From a checkpoint of a small transformer trained on Wikipedia: normalized queries and keys.
Each number is 128 + 24 x the weight over its row's rms, rounded and kept within 0 to 255. Layers, rows and columns count from 0. Numbers have three digits each. The size before them is the row's rms in percent of the matrix's.

# layer 2 MLP gate, 1024x384, rms 0.278, rows 233-377, columns 96-191
103:105125135094106134104131099123126091138101150112181100115129139124127142176094147142135122117131091113074120136103163115112139137130089157132136131137123148083101107141105145095145181133111086139129092137130114118116063116108145137132099193136131129127115089174125081130086135107095171141
109:140129125165146145127095111144138160146116115113111146098123174103126131172097128133149161107122149143137126165124103096084139125124095155116134150155114139123131138127109107166130080161109089160135135125146111107125106093161136130094151067125093141149156150162102074083123167129139125113
105:161136151155152130104109102082137147135139078136083068141128133116135146096155110150071121101156112154128114131105140128131115124134149138158110133117109141103143079125104111106146144111100132076150132086120103118120151121115123144074090128125106132118102088139118135103110089154118153092
102:145142160166119111164112117123084081085063144147091120106129136154136114140118115146133147148126124138116152187131148111151122086139132143083148104122114123112118118088114132173109124136137094100111102119117096135107110127110146112144151130091117150167110115157093124136176160101134162139
094:119131119121129117101123101109157145107155138102150131144137137161106088114121128125126140155163115134114125127191084116080145129164127137141129150160150148125150108148125130168101133144110151138102165115126129125141142093133135122144147130132072165116178148091117124108129109091112136087
095:132165118138167161106120134145146112105105135118080137105106143089110103145123115086157170116160135116178161120113107077176166146150142091123131134199163165107128137158123119153135075142126075126129156133084089090146098131137173143114151113109105117117173152131114127134082135152138134075
106:133116111117152142108198136136132122117148129109173110130116118078144126095136121130142104132090184145129137124144181076114128141120145135109122115136134150145111110082147150130170135141130132135150126160132142143138106106141112128129155110160113125071119147117137106101103145115122138138
096:100132131147135063106128146157127121182113109077105132150095149069143113101119155081151145131140164158132155126105173203086095150107114134135085108127159105144106167115134146159116150093141143110187081130163118101146155141127131137139104098075110079116132154139132103146169081155156124188
100:133131159148118131128138137120136106090118141172130124119168146139132089108099115130119121078138073141134130103089142107111159119088111136150117167137142128137182142129152130133119156122144087103093134110150146140126140089097116144110129164154124155128135122156108114100105136091095075135
100:135152155172102142153178081091154138131132135124084110164123094115165114096138132161107108152085130139096137167109137130131163133101152126142147136096112123125132135113115166144123134130160133098119159149144130105133125155122086101105147118109150126120153158127127077171113138115135129117
094:104114114111198130122141158180158114096113137114137073138128095096134162123134154103097140069111130088153148115184123102118124151123153134134118129126136121123186128127128118095083143157126165130139115085125093077165150115167122087135141118135169165134137083150120106128148125112138140154
106:169140137126174159142141136137118141075158136117122119091166134112116135081099114159152144128111149136137134136092119104122162137154130128177110104147183133145113163135102129137113155116136120105143126153110132130143095137109122145140141137095146146089103158121106153088172143121076069163
095:131139115088145086113118096132155135144158134115119069128133145105152111150102147165106110154147118127084109109116122128117198108156133104150108097148145133117144097141150136075100102113126127146112121089107151103152169166132115174096152159144152193165143136172105153098126158111110156143
101:150094082089130089111094176131171103137126143080133145154111139137110136080127086114118129117122141141149179129106149175154120154104125119179070118120110163123074133124126126122120139128070131112137170093125160124140153156146157149098093113141126130142159122108116134101137154147126169155
103:114131130144135147136140140141143140178099102135143137118161166143152113142123066157123126115113131184081126104124130121098086103129135132184136147120154098196121134127120154160135090145108122105103165144111143157158076123167142158103151109097076173109115140145157087177145113154153098106
102:141134153113143149134131134130148101124138138129113166108135129107091161112146168127120113133185121106095060176138168172134109121094098139117110118130094146122132105132148154102079119121137131152142112138096120106081119113085155117162162162142111145121102152136124121145105148132137132126
094:139125133115118129121173150068125136134141103119118144100164118160139123109110131084138107126124130123159104123144111125127149119105126141112148135121137109127143148118125119155110130117085134126136143102136149135142138131148122112118100128119147143120151124156110127139093091162145107134
109:141101149152146100131085143158144170114137148151078117135122099108118105131165103097126129078124079105101142116106132119147128115082147150139142095129131129119108170142109128131165154142145110134124165109162130126135119137134133104164127100155133170107122117116105111109126136097139129103
091:138157140107174179096128174141147147093134133144136164073121119157146096123090122127179139171123140103137141111130143111121156082132153106144149099156137072128126183163149122096167161135112143120152139137136160125127107120142134117140144088144143170093106133129133133132096071111125142124
102:181127112123179120146135131152130135128106127084073138142113167076125143086132113124131161150112156178131097115117143108152117129137107093118107142121091141086098101102099134140127123122087132111086147134101099098128132109141144155096126118113098138134162126094131150183104159123169121128
112:094167137127106149117129165073077115144078088132147115157152140178134110145154132149146159100150100089105134138148105151129109143173163150125139124127110162161141153139108115148070060111146121158138100148114127149144125145144172146161155105116152119127168148169083119150140127119138088125
103:095102106140119106083057121156137105088108104090091168148124166159145087113121140102103093172096149118142119155115142123073103108128156152101135127127136108089108148125132154132122150140147137118102107146109113152117120107132149132074136133107127105113149137108138144138163108151154121127
098:133161121171155151144125124150118127052119119146120167117155125131081069181122091159139136154121122133135155132110122138100154096060101127106133161152123109125133149130128112123099137121120168140152127144107128127096097125160126129095130140130125095145115159143129124117121117121119201089
105:150083109068136122111073111116143108130115167119120117141097112164107124132133095151084183144160102081112116134081102166101138128121116120163145134136127164092149120114130132126119101150164088122121095135099110131095094116100136183124074160110146110173143163168151120113149158148146148120
099:129158161099112105110114156148105149113128140150155165149132151111110145086138134164130113124120117151145204158077129089164133111153075124135108076112131162114164119153090122084125123124148111110157119152128116160134078139129110158140072126108107119127123185126135119178116116141102110143
108:142130113165162144171101103134103167152133111103114161111132167120125135097133138114117147109127121127112158136094175103139101171092129129129126142127074125144146118126106077136105151109126130148131095134140113123139135132130135075134138098136111123112179157131072094123136157147176121103
096:124131135135118098152094136133115141101108133165143126136146152097088151114101158126123081130154130123095116168145187157125073112124130138126135140126187144133151143166163116115155140113173137161156150099131128121131126083130158184139116096124132105106052128123155131097108171160151150090
100:119151149136061137117132136086155150153059115112153121142129115110134147156092096133129114078117090145129099143087144173122101149120107103168137151179097134163110118141175150118115100096129130105100155134107135109140150121136101151143123123170130159084102149116100158147177107129115142084
098:100174147090128125121118100105131135143094136145091154168151107146138118135147135082123151143109130107184132114137132167111127118127157095163114144138107135109190092131137138138130152091152153130113163121120117105143148107114136097121135142147112149161130110132150150132204085184140094127
095:188140115119153115127121136072168134133109134120096143124144121121063069124139115146098085169107156134139093128143188168115180120128129144097119138116089144148140157130163091120099153149130128140080183100131130141082112134114120140096148156134118166110126110111114109142186091118134107150
105:126113128116131133163160135193167117163142140141108140102164141117137113113134155141131136115155151118102067141111134149120147159147130142116113167111117112158114099144141146094127132161096122166146126119165087125114115123136141094150112128145104156150100126137146114139125119173128116131
094:115114112115094187084107097135104083087119178163160121116137154120120130126115116162126136136150150114107103137149110097110131119129111146119172099145109178127141125118107127099123141139119095114111097160110091118170094109144109162124170174150125106066147122163143116136128075120155149130
104:175146119114148112095143137127137132118149109153133132150131102134128115078143130156176134149134100121152140090164135125139140074147162121111111144071080170146130147133113117128126149127160148132108155090124112144144129099048102110177124116153137125149107112148118142186152142161171102115
102:122178110115133133087173129117139139127133103146112154135115142143142160164165107156149103159094113105077167134133160152077185118164154113105117101137110113130125126140124097137091092096096133126148118136139137149124112146084170118120101108098099092135128109142148136085111105118123137154
089:110117104158143167127126097167117095147094167085103118143170180118117128145155106101140118181124139132122066143099123123130157115105151124114158142154117162125193113114129122144161111163124133119113105117137138108139135133159104136145134138095124132117144156157083120142128122167144144119
093:100150131119106126079102113104140121167096177139106125135121122137095164145137154125102114151112121120141153107137102115144101140105158126094137160133147123178122135132127158147141125092148094139131096160106129115091120106145152128129121081214085153128116120144080088148145128156133105119
100:127131120117131134180124124135138147160130133114148129141164125129115113105155098117116188099114130150120117116163203144112141134068141133135104132119086183126103112101144178146158119134131143145111143100112165154123135108124133117117152088135102144131142118134133121153111126109146161110
103:151146104126095137117101173100151152086148127123124118085131152084102138127167112110147086084140102113127138103191149135100131136126157145146128126135082142139108114102128118116125115112177126126105136144164134112105127150095134138126121144126133112128059159117127119152081165149146136131
106:140132143137123087154101090137149134134122158096102159130121137134145157147101093110088140104078134128137132120123148122091122128149135135130105108143132142155153109098135127125127130101124093128125130151112139153148100129154129149161095094132164110126117143130123136132142107156126162127
103:110081121128113145178115113177140139124134103149114112115155108138116120149116090172092114092147138113132139117107104129141134087132142172118109106093169146106135150133123142121146110089148130124102106144143151121151139147109130160111108124157131130130159165141098100099120136118182126122
085:139163151119124084122101126097059143123103150136126108084119133104145121120100111098133137149152102152133162157121139159118118118143152147121113102147072073142131133139148126075140092130129124140109096138157074170146107095117167163117163171168165148118153144135141156165140115131134118121
102:110109154105197103132153102143142159116164146144153124158126134136113108119121125141091127102117133116087129155133098124163122113118159116130114118129142161104085100118120145096103098158118095103151123100116139113129159109140141077116076149151146115136100183109121141100110097157121142104
099:092142125080110107107136107142131121139147144143095143128127140152098159121129133143161125141118130149122086104132141103093114129118132123155141109143106117162133158175110138139150119113151110162135115118178116151150133154102113132200115109130121157124129117136130130174139144122100120117
107:147121118132108120090143148111153149144192132151141140162134110117105150150147116171123117110146133136154171121113120124141103148114141130166135118153107121110089143116118099095088142122155118133110127116115129132165117124136135116160092092109136155127127122126148134144110113146139126156
097:160129135128114114118107102090116136130149136164119126149116107134142112095109129150133076104116181158118100089117167110089118149122165151145115152070111115125142162105131112170113154139120127149101134139122126105155113108182098144106135096094207104188166203147107133133138123121153119075
098:140178140171127139163152127163121149115118103106156099130117094112126133138131155149121137125140186144096106128067116162146161148099109120149126142136142160086164156141133154152119143131148125139090128133096159141165128160162102111107129148172148146086107121141100125171140083108161152148
110:132085101123087141115098098115108133109135130108169149124121153130131147082106104129110109146146142159105132138135138149150141126122136130051108095066116127121099125107136130100096119125119150124115145063102146148173120117105159147139159128115095081129125157102121172160113136160110150141
104:104098135124097109125120091118069099168121150152114142177141119132094124124139106133129111151147147085119139141077118107110156124131132100128169103157126157137106128141123111102112107128132136105127151157069160146080147129087124140118140145122094133139142149113125139154089133154111054127
100:129117111118149088093128108115164103144164152109191128135112116157092118176149175076132088134154116122102122160120127138127119129113157125105167124139152107142127179141125101163149104117153164089179149170153113120119104096103087163113090131161116100142144165173174106151166092141111131141
093:117122133156173138096130126168152155161137138068147144117108129133117135188133117136144144110137174138155148161146118121111127123125140137163108106139107140142118165149095119098133115119152159184108119121139109180121141103190112142119174092117124129100143119108150148122101123144134099152
095:155118081120149139102136129154097147098119140120146106100172078123192100092133114124123130158117125122155138074132115143081144167147152150144152104152136129146152127153153127113132130096130160104078132138129155140121136140141143122118155121164130092102131134116140136139108158127178168147
094:129180112113127138122146139148140146145168100080160115101140156110134071123123121124204165122131121145127106144050128167113132092112147136137139150147094150157111146127144103130109087139131107131138114113132165166154122137098149102124146085094144118109148119158100104113141088109127139123
099:163118135188134169124127145135129116121107128174119131099120170156144092176161139134134143118159103151148121153125138153112178109135118174139092150110127146137139124147108080117122162130169097130122135166140146132088093150154107124102095101112122131151119139110126114148121126116099104140
096:065121136184195132158140118154133116133165124137139090108157188147120144122136122152140146087152128147102161127111156148151101154143159092107090077095123167046130146091153082148115111110134149138132142137137141144121132143153148144090102109128093131139131120142121115091148120139144130133
099:114148154122131149135159132154104127095126095098126144091145157131166109093125175136140100115107109135160142104104110102151085139147167106141128126131148138156100131149106125110119090121096129155122138107113123109157148123194107139182130114096104106145127134135115150091098114124135134127
093:135118117158142151130166126157124114126151136105121131116146131135139144103135115111136122107143066101120114091165057121159165095128113115152126106174164115117143111153153085141095149136103112074111102119110140117121165106136134134166127131098155109100097142114102137103085128143138116148
097:111140129123106112107120129172104102117113152116117138099131124114133116110140166121085139132134132084112192099134142146129142138148131126142125155108098131064108105168127100107094078133130122165129156163143164135138128174076123154130129118107108126150148143165117116147158123109160122108
094:142147140116108106125114149135135160135129170115150136118165078147160138167158076118117124084114131110141073142126099107109127104105118119121150074160094152161124156142113135131131130128101137120114129183139118143119105072119126139112113131172144136110131139098121132154103150163153122089
095:144118151144185121097156106125171130096187085131113152098134139129137128150137145109154189095148147135110099148093088111079132113122133119162117079137115107109135157100137134156127142143154150115152130172110080121087144107093135157131107127127116124112140129145154144130106176130136112128
094:135093128140137133108129123159156104122146104154105118168092138123133134117154120094124145135151120162156135169145149138108155144146117138176138094108120095133164141131114165107095151119117109095132141146108078135174145091074157161110160068111120115108135094136152169121123105143133131108
086:119139123100158161103104198111114126096114104122146097100100122130155124088109102090132168152161137163110154136102122112139152157127109109130125118145128129107099108105145147147146130085100130170127142158097125129107100120131117146147105101146126135123118111101152138164112135117137159132
102:131139139152107135134152095117114110106136126151141095154152153159124108134116136162146103140169156131111144150107098126147127147143118105079136109139126111214135099149078115096133129142179123151126116171149143127164073150102080130098084174133134121111166156107139145107122169141125137159
093:131102158103128140136111126141116112088182128149113153114128137097055086144147116130138145124185136121164131109129105120094129110127100087110130144154116107094120106116173085128078109136123131117109113119077078128111100165145174113099159148110143117125103095153127137103151071141151138111
095:113117178124133089117089099125124118136110165136098130087123117119132119091169126152173120145145103111135152101129125101114115123118126158122133117135112086116141140142147136117152114090125085108141102152122121146114091117125116103112148134135151147154136135095078128097121151169121110179
097:127143130116133118103118145128109101146124086114162149141127137109163105104075086130097139163130101107119083113120140127117116124110131121111144098142162105149127136132103105180119118092128104120107152161128088092139119143154146133164158140121156102131113121161106137139128112099158133123
100:126148139120127096118134110137127122117114108168145106143114122147187171102088133130139116125098134135123098128068141130113151146104083142159128143137170154119139129118160124138092121123130135080098144133105105062110087138150157107124097105152089147151132146107116106131132075124077130072
093:122157132118124130124181124130092113089142120091153058122134110098146094132123124141123127115128139097075149135133115077129065130161140156161134116099129100136099115122175124103171108169191143122140100121131149106123154136085132112096148136104119171094134127109165120151160107091140136156
099:113103110130147113108115120133124149089173072142114108137110093146109116106152175132178103130166148137121107128107115119152148111135115124146092140164130141115118139121150135142133160125164119102161109159160086133137112171172162116114125131128130109112058157116157154117129075149132148125
102:154120145131141117131125132188171121158125143150164141124128109135107143131128142123118149123142171076167125125109152153124099140115131130160130132110147161108170090141131102098118135074140118137102149067152176110105176159107134086169144070123134128107180121127127096162148155110128128150
102:140156135126136110115084115160149152121102118150120144111103108097130068136117130095124172124097150169113149097108119078091116146132126149134128117105151165130126110086112150144143141097111146147169151134117124115127167120143135122145101119152119114105117135101113142082123130143112145109
099:159158150153115065193129087137160184140132122110097095127149129101174099110127131110136149123151100151100128136134131125103103166119121111132134135133143128112136118141171093133137109113127130140122105146135113121155146116101112120140161104124140129079138125110135121156103087134138169148
096:102121087123145097102130121141115130124116163142112118137127138106117177129116100137095136148099114128085121134116161142154188133138130120172056100149141144150103167114155105149079065097147114116170089110125121137155115173090142107119056119142147110144157104112170099121145127116114160155
103:106169129115140119138114138113128115139165169124139140171194127116175173133144147113158104161137114144115097096092145163151116133137113115117110134105092124117155106117137139142105109056157142057127117128115134090090130111141124155099114168144150132107130136146166133130113130155151128083
098:133168174157148077109112085187137148131086108143170184125132160106115123142128109157106111154117130152133116146124130110169111124136085102103108139115084145132142163142131103130100121149141111125127115176088135125123079123142165113120124107119144129123174083094129181140123136132114118143
100:125149194088092146134137149149158137130119112099128129133126128148118147131190151156122125176120129101148143154100132128129145117127125149128126107104090138151121134124111136152114113147106128171182152146122120177095104106134096150144132128154117153128123061122132101122128145160213113147
102:157139131144086109110118146119149133128122124146156146110121123150092118153113137069084121182123167125178130120116135118157091130093113124155084141138134161146096134161105128143082092132116155140125153113133106097119081161120135158126131143140117122140122112139133155127115121135170109180
101:160189135116113124126147148147138118135116152185080121107159114129130119152136106087097125132148133144112130086163134113156093154109085125131102118089065194126152121145108136109116131087134108144149129181108170150148063164111115105125140157099141106137150125164144130079113167143130077146
106:144086124109103084136146092117114141126153157155121138130170103116189104100109146110144132115156115085138136114115177144084171106118139106122106137133084127097100122108145172125142122127113127156122132108128089123129092112122129141107114107152121150126093105149116149108143146157137096084
108:101130132160122154150088145119153144134103130120079115143123112145118134160122160164094137116120125138110110076095134118078123142114133134164112098139103110089161105096107115110121160167158126119135130116132057070114121131114107151110124120143099147136116113106175093107168127118099135122
105:181138119115119141153151155145119127102094134146102081109140094156107150152132113138134164120117130095097136155120081134140145108090128156113137118158131080130167166130166141131144129123147137117065129159092134115104160125179131125130091109147144145118145128138105132152085119168153107099
100:086165121084129147123128135155148123145105161147145119124087143163151124099123114137142113142155086149143134158110158136115113183158108127149113126110116123154149073128107143098138110136167120149137109161135102124091125103097074131164129125159142191091104135165179106122163116132135104109
097:135116087133142143171097129161124117152142155095118093085135105141138171117143152107161143129095160120130091085134125147112091162131100125119145139142133125138144128101111105131105131106126114109125166109120135101142105117095111158132111127134077176108147105122142141127133120137160133127
105:108113138122147120117092164163132124122106120128104101143166081113180147107135128090086149152155130121134168096118120137137141101120110119121149146145152126113134144148127155126125177140146102164121159100117092134150133116158140153138118115072106169114102104095102123145162124108107121131
098:106146177141122118117104131187089124109162078145130121125125090132136122120145107133135153110141065098159149151097113065145118116107126142105144077141124097107121155125159150104148116121159128104086109093072133099112127124097171163173118168141145124106114105148107114140106106098133106146
097:097071108094100140104132118119139135132119101149070142131090152142131124150127157081085155137129124099151145131133167068147180147146100142150133140122127123155122164121114137124174121186147133094106129109119077113152104113165129106135139114104104118137137113103141101119150101185162147120
100:146168124130121095116125116138119155182165115140086130150108163141142147139083153138155152147121160111155144133079156120151160172135132138095158095112078139116141146103143161143092129100102127130112177153071166183146181085107113126114145107103155120111105089147142093117108129133128135105
100:135162087137119158123131131151120094118139104152156136113134164134127128109151135131126115064136142107111134092125119113147098129098095108174129135099092132117128105147132140136117129169132095184157167095135087120125129065163125119094141100138134141112126160125127100096118128146153151122
101:161137114128127141134095126167130152120149093144136069157164120137141141142131113105059091145134125121091154127147108070104081121114107130108118118163129119085156123142136175117123140081130156159138134151125140170119097123119115107125111131123132142096167125167104123111110202104112146156
099:123137152114119134161094118126131100097117163156116127115120127145112133191170118162152087121124115114122106093127138135080134136099134114138126146181137128148127126085144167113145141127107153135132130128100117140148116102115152154134108132124116158110158127133153095136130151161128114132
092:140123164133151139142158114123130112130155102138182078097116151167114120164113150135054166131128066147137142129153119165123136158139180126158126130140134097116134124144114158147113105108118141115156130134155116124133110117160090131106138074112104141128142114158106108157118121153129168147
094:108146134131130129109132142155114142149145109150105117123108127119170129092149121095144116120112146154122138108130127127112112146135122140121150146164143120152139171111145110125128165151123104174155086160079089180118113098116095124161120128132105102094149135128118094135153140136136139175
097:116132144124142146148138138131094169123108110148086172120112141146120112129132137149101105109111165162120176118144097090109083097143129144191093132104158137126109137109100115168123126094155113147111162161154154173115123134161144161143130152109139160129132157124145174142140138132086137075
096:120089125140146117114159123117144149112114138116170146156112141125117072107157117149101124100141113107164096101162126167116111150107118114129096116076109113126118100146135127124160128141121120164132161109111149132073120118127121154125117141154138124159145175107171139115101134118144112180
109:093108097125128147137152161140103103120101153123126110188165097119119164115101138139133136133134146118142126100157142148104136118106140119140110157123111122142126106104148127143184130158136108109128099163094117072104115135118153107142120159135127120122109075101131147111098119158095156131
098:136145122155095124121077155115143135138130117092097121132137123083137165106133120130111131131099120140118122118110126121118126126179090094126127154161122129096106115079166180125110128139143104154119113122103100139097151144116161115128149142134152085099132126120138134087134146146112143142
094:130132134122122120129073126117170085092108138153135108133165191122130134132106104155050200136146113186093133124112128141137121129142125165118105154151112091122144141137132147126127155152126101136128167099166148107098081141150111152143133170138132165128138105134135131145135136129140134147
100:100101144110165160114135120139137150098112180143140148162136119104114109153148151107158137168115137101141095130129055092159096102098131116123139108138145092107145123151148178085094102125147129104113161092135110146162125143138112114122107139154145165090105112145170137147157123134103144128
108:164141171105111119094185196102099127152119154120160102159132146105128112156135093147093096125117108158102110148146105139123119118126140112120153122110160120164130097105156080117114102149114087104146138086110135122110127092097098132129121125071145168159089160156122121154149144165141109117
093:113095141131169178152101136123114120122126102160121100147126133097109170139109145145111165144117110121095121132135104100114146176103147106159099160177113130111103124102108136119166128126147145183132122133127104158183106159113091124122134150116138117060112115135142128120085114099142107122
098:116140114089118135124117116117121114141126145160150146129139113143122147186084145133097137168118106129111134135177156111117136133110133128133129088100161136141098150115151159122118111133169140129206155143149139133152166122136116152096123118137107127128169170131131098116152125130161068098
091:138133131102090081120147097138133146090138109165128123130106106141086153112118084122164144113156121109134131144149163095126099162091100140149081134127136106105124148111153150121160153146125154137090140110091093129132133115152108149132133153103155126126123108130133115097102126121177142122
103:087141131140137137117143149123106074119124121161137129094122164148147148131158109096124128152161128097101112148171079106136155144096140158117131147106126092155182166127163112127172113105126165141115143139129173116096134129181127099162147110092154097144041090153108131134071153096148076127
094:103134116193156153124138127147141119126173105119139081159101144124126114115141178108096115111128098116104140152116161135132148148127134165116131127116137108143133156158129107135122091094079150151115135160124121097100110174095154163127130131100156099154111170132129128108159110130095123105
094:156159124127131149109117114135113110120141171096149126142180145105172136185122126123145157127094126126128126093104103159110105135168108157118136137114122097131143142133146099110098126152127120130159100121101115151100144109102123103087137110105126159126135084134123147170097109116143148149
091:118149120131103172115135141090145187123141095103103086129151139089098097191103135146164096158139122135143096097106136160108122152155143128156146105160099153131157074128145134170118114106152131149119118126180107163142132115151102070143161080161158146101111116085160141145092114120112125149
103:115155142124123101084131120125111156149102117137159089111143104103156170159111162151084133177126107062087103159155174128140146135134135136172134136125116104170124141200117135119132141114139144148129118151118112118142091176108120109168161127163078137097113142147136131109148151139133121132
091:153104143129121106146122182126133121110127189131153126105145096116119135121164115125140157151101092103142123144129147157113104147119105119125101170131118141107139142129104134142139140098134099132144092125069113097186101130102094169129112141156134132099194114097065145142164128113170099148
098:191127141145155106149149147134098138172107117127136106145133137148120153131105133168128084168145132105125129101105133124153146120103102185110135147109130145117116144124165140141116132129173110158176173074145148149133103117115146111102091146131135100161133124077126133132103128129123144137
094:116082078164148132138113133115158115116138145155156135111119110087124152131124063103134122152133115124117172134194128106128146130130122117153131106132123103095123119156098155058102138088133122156121158114111120090151131166155118130104078137117151137145119099144113134154141114108102150145
096:143131124119161158119102086113131115160112139080142125098110197138113144116115152128144146145113116164087164144154091159133147139130140141076129104141126121114100092102130136127147131126129134112155126173159137119153112105131117126143138108111098141158153138104151099089173141194134144142
105:108128140112137132161123114111121129096117099129164117132153155094105130105147142156125145125108158116156148108157131104084146152130114150137105137141099107139144144121143099124136119101138085153116145141117200120126148157078148122166081128177161100100210103141142096162108093131130133144
106:100107116138153180126139161175124131088156115151128127128150105101157137174160128103143143097123136146170092102140092133110170124120133135152128166196132156097153152139097152131141097105155106151118111109093118152125169121150139144110125138120123111146112122140107104121108130116139163101
104:157131094087122113154115120105169155120124172083117073140134153164157127128125115109095100101146123160101131126157117133122093138139107111126141086136112095128144136086130158126116106138144117152112134153080092137131110144156105172088092149182178133118132093149123147101161111106115127135
100:126106162111147175116117122138146117120102102110140146142118112117145149128093145056148146171136158157093133096158113087143111096111150148147128119095121100138088176122131111159152114102103099133098119057124124113098188131154114087144122074128113145108110147146149148131143149136156144102
105:122147106112131094085134110144135156142146126121109120119142166062090129143105133125123123152162151155107126150142112118151116106102128141076147130131136141115143153088150088111139131092140150161155120116100109120123135111131083133125192135156110134147120142136111144180100156133115139125
100:122097129143158169085164155116136146136135134076125110132126140121131120094132112137150154147109121117134124189118076171117108147149129110153154137147164143133157148083125109122128095180146115078080133105114093104156091079092122113159091166132140110085155123122097119091131136130141097139
106:120132135116157133084127118131111117103152192149111133117118140119146099131116127130151142137118124162107102136104139149097112145127125118174124144114113128150073140146149135095097107135115131148139189125138125148097106139088143095131124087111115149079137079131128101149103156108162133135
096:098083113140097125124139112110135155178138105122098110152145147117145160110129114115137104154142161129180131161118151118105160134112122140105143137122112117168154097112105103126129119120129139117124109112134140102165099056125134140174106123091146116087125184143159162177130110149128114136
106:111125092142158147082129126112114135116123136149131130125131126168145152090161127089137147125143151141110110141148116075210138128131135109132110130154116097079110142141130172110111139146157156153099119057130088107104125147142122113121138127132123105119130124150136145166113177080149102141
093:174103139117160163086104108136161089146117138079112104099126104132143127127145099120094075154138124126163130105109175146148101136129149137129102160110192113108133145158117137133136137102137144161144122088160091119128147136125153121074095136142108116125102082188128110106124115102139121096
101:141134090176117134077140088097168111160138099150147121140076140163184120118153113130115122108124165140085117173139120103071157131149151111091125121088117177122151160157152141138171176147134166168152102107104137124089132152127135084127082119150108091104122175124090127136100141100135146119
097:169135141136120112153146154159089141104129146102113102082153118112128114116091190141096119151167130119155117158149153126151136142107149104137133181124085157150158146085105197128103168135130107146123166167134143154159137132123117153155094105111142115165131106104141136097127118109145108127
105:123119146110134095149128145153155183093130144142144135141161171108155153126134129085144116109117107135136104095068109137170120150114164132150141136100156142121078147122133096138116119111094108097077131161120112090126094111115119148118136124147141148130122116098116135115117073161136117128
103:173180133148148130123111119117140147149171122152127181110118153152137106144181105142147168147136125144099072141126140096137156176152151112134079140116150128131140148146124130108159120151125111101141116171099104149147128114139103104112076157112100143138122110115154138105087161117122129101
101:090168140128168170126099119148143133132126124145149128131129106153132163160148122128139153138142127112115098153121157132083126131158127108079154086102098140102125131138141114106152068123196137155086128147105137139100117132116114125125171105190152142121116126127140148118158092109116128130
100:115092108104072168115187105115116139130139139119140151138146085104153148147158146099127139132144122162148145129102146132120137114099114148144093066129098130184167102155144155144134108185092139095105129079184090122122139123124139176146113132178110129083150144101096172143113155164118172107
107:096093139159131148096128137120063172142141112110076142158125118123160126120140143137071111082129118190124158098113142111153150129136133147152096163155152134130174125096122097087115149180116123110144133168139122161101085158195136108140147121095153164111092150184109126101110120138157090108
095:130178104115100145133132133125132115117088134145160133131126119080080136103156128074140125099112132124133170116153157126120106141140132146143093154166131153133157132140112121179113111106157112096123136137124127130128119148137088147199088153155090178147115148154148176121143135133107120111
104:131117103142093150111102137180123083139102094156154108129123120118114133112152125135145087139147127120114118127131134152132126113111151110154089129116086131116103135157091130121131109102119101123138122112122138163131142134109126123134091128122146147127129134142118104099128127131125153144
103:113154111112140129164124125079133118102154119148138133134153178142130168110151080128118114141121086119117135136153137135155168157142194133117168163106164073161187153111173062114168155107148095151118124109119102106133103150112152125112131096093123127147119117128099148127115101188119182127
096:144171137134058145120125132136147159123125118119126162123143114074104100129138140134159122118125128168120103139126084115112143114127143186139105106106109125114137135106094155137127125103117099136129140060118092133101145114126101099114120178092174134093125105126130065111119157171119125143
096:119112132134145197145126109131130126159174113151129161116131133132130094110117150162171117125168131122165113114094165131142115147134139141120104090136118139152156160147125112152124107111139134142145148108116119116133105095109143107108109092141121127148126164096151159062136127115150152102
113:124139119139105120121117120126119161128119113110119127151114177112135152124115109081180166083168141100136151146146164122154113140134137139143105080132110146145132158139139174151122094072139116124080098136173118138118141163134104111131136119138102141134139178149148142107135082092156152082
095:125140113143130123127112128122152124111137133167134128105122107168163104128196101120100152122108153142134172156146119121133105122153132120161143146143123146176133182129103113120165122131105174131147125110104149148108143104134128162122119128182178159124136114149121116107168174101118109089
104:147145143131110132164134129114172178120103140132104126094136138135142102113107081098115144110119136130132144103103105133131132128109138145147120106121141119145143110138130138111132136120154115132115101163136180157110157129168176116090120156154140180131134104123121102102134104152145129114
100:142136104112171123112106127136161136142099144157125111119114150124140094152129116109131112173178131178124132144144154135093095138152172122141185148100100093154138159125105143127152160132130112138132131082133111088119128136128122153140077135140116144117145132150124103138152117137109152165
107:086130130157088115128122128159157162138135149114107138134118124154149095142153119139109120149128173160130138125126148132098117136143119137183092153074101115121103121111131131135157155111165108181125132141147159125167184114137123133144159123169181118139146108134148129117149110138164110135
100:123058113095132118138146101152141093122127139105123158125162160125146103120124129149122130058120107070141110127114139146129106164159142144130134085155108123171148169110126152162066096138105138121112146163113200141154141172123124127097187088125145132135101128101101131162118123126140143132
096:140138128148135124096117146152150138195095132129162114165111130205118157137160086111113142119121121094149127111136114161086111151141146123137113130166116126129117105165129110122140076111139113117154051137154151146140090135082125122153125133131148154097160131167151156113162134135149151111
098:153118121127131123164125120093145132092141157112158123132090134092154139156090124149073117142166147122142115177122144172138142119171116152113130117144135139136174132162115112106135082165083175126092122125167150124172124112128145157135126167080111108100134101121178074180149118144160142098
099:147157167129176134097140143143099120165102083108125113140139151127104133126125123155140115142154111144117109171131117166100134136123107183175131080117085150126088180082133151126122126090125091144123142135116103099107116137132123173130140099135139123146107151109124132154102157118153148121
102:093123136129105149125153131113139109134126161163143117119136108126155149095112144147108105121138143127090080154123169145127143121146115134116134120106103180129094149112116102146122142126130134123137166183120103152125101106158170117118167126098157161139124130157107117121122100116115167093
103:101115193140116135163087164178125147167104096095170133121146177116144087129137108065143138115152123102151140119164148114136074169202172126144096161104118128122119138135131119161127119134116141110126123120130134142126132161114133122096107123139111131112140152128129110106087097110145104137
110:104129111092130186146142103093136134111149114061118174127094174129117129138161082154114112123096128126109078101092158151130137119126138114148124131124152137121123124106148106097137123113100113157161153138086125125158168144128127103121097123169167130134144113124094102123135118114091118122
093:101141100092128104137142149150193114124148202135114147140132092166111138138137147114145162125111158134143069151173128160094134143122178128133124124148139124112114120111140155144143142169128146113153155161137132106133135095106111133135116072148065160142125123106117145127101111157113115121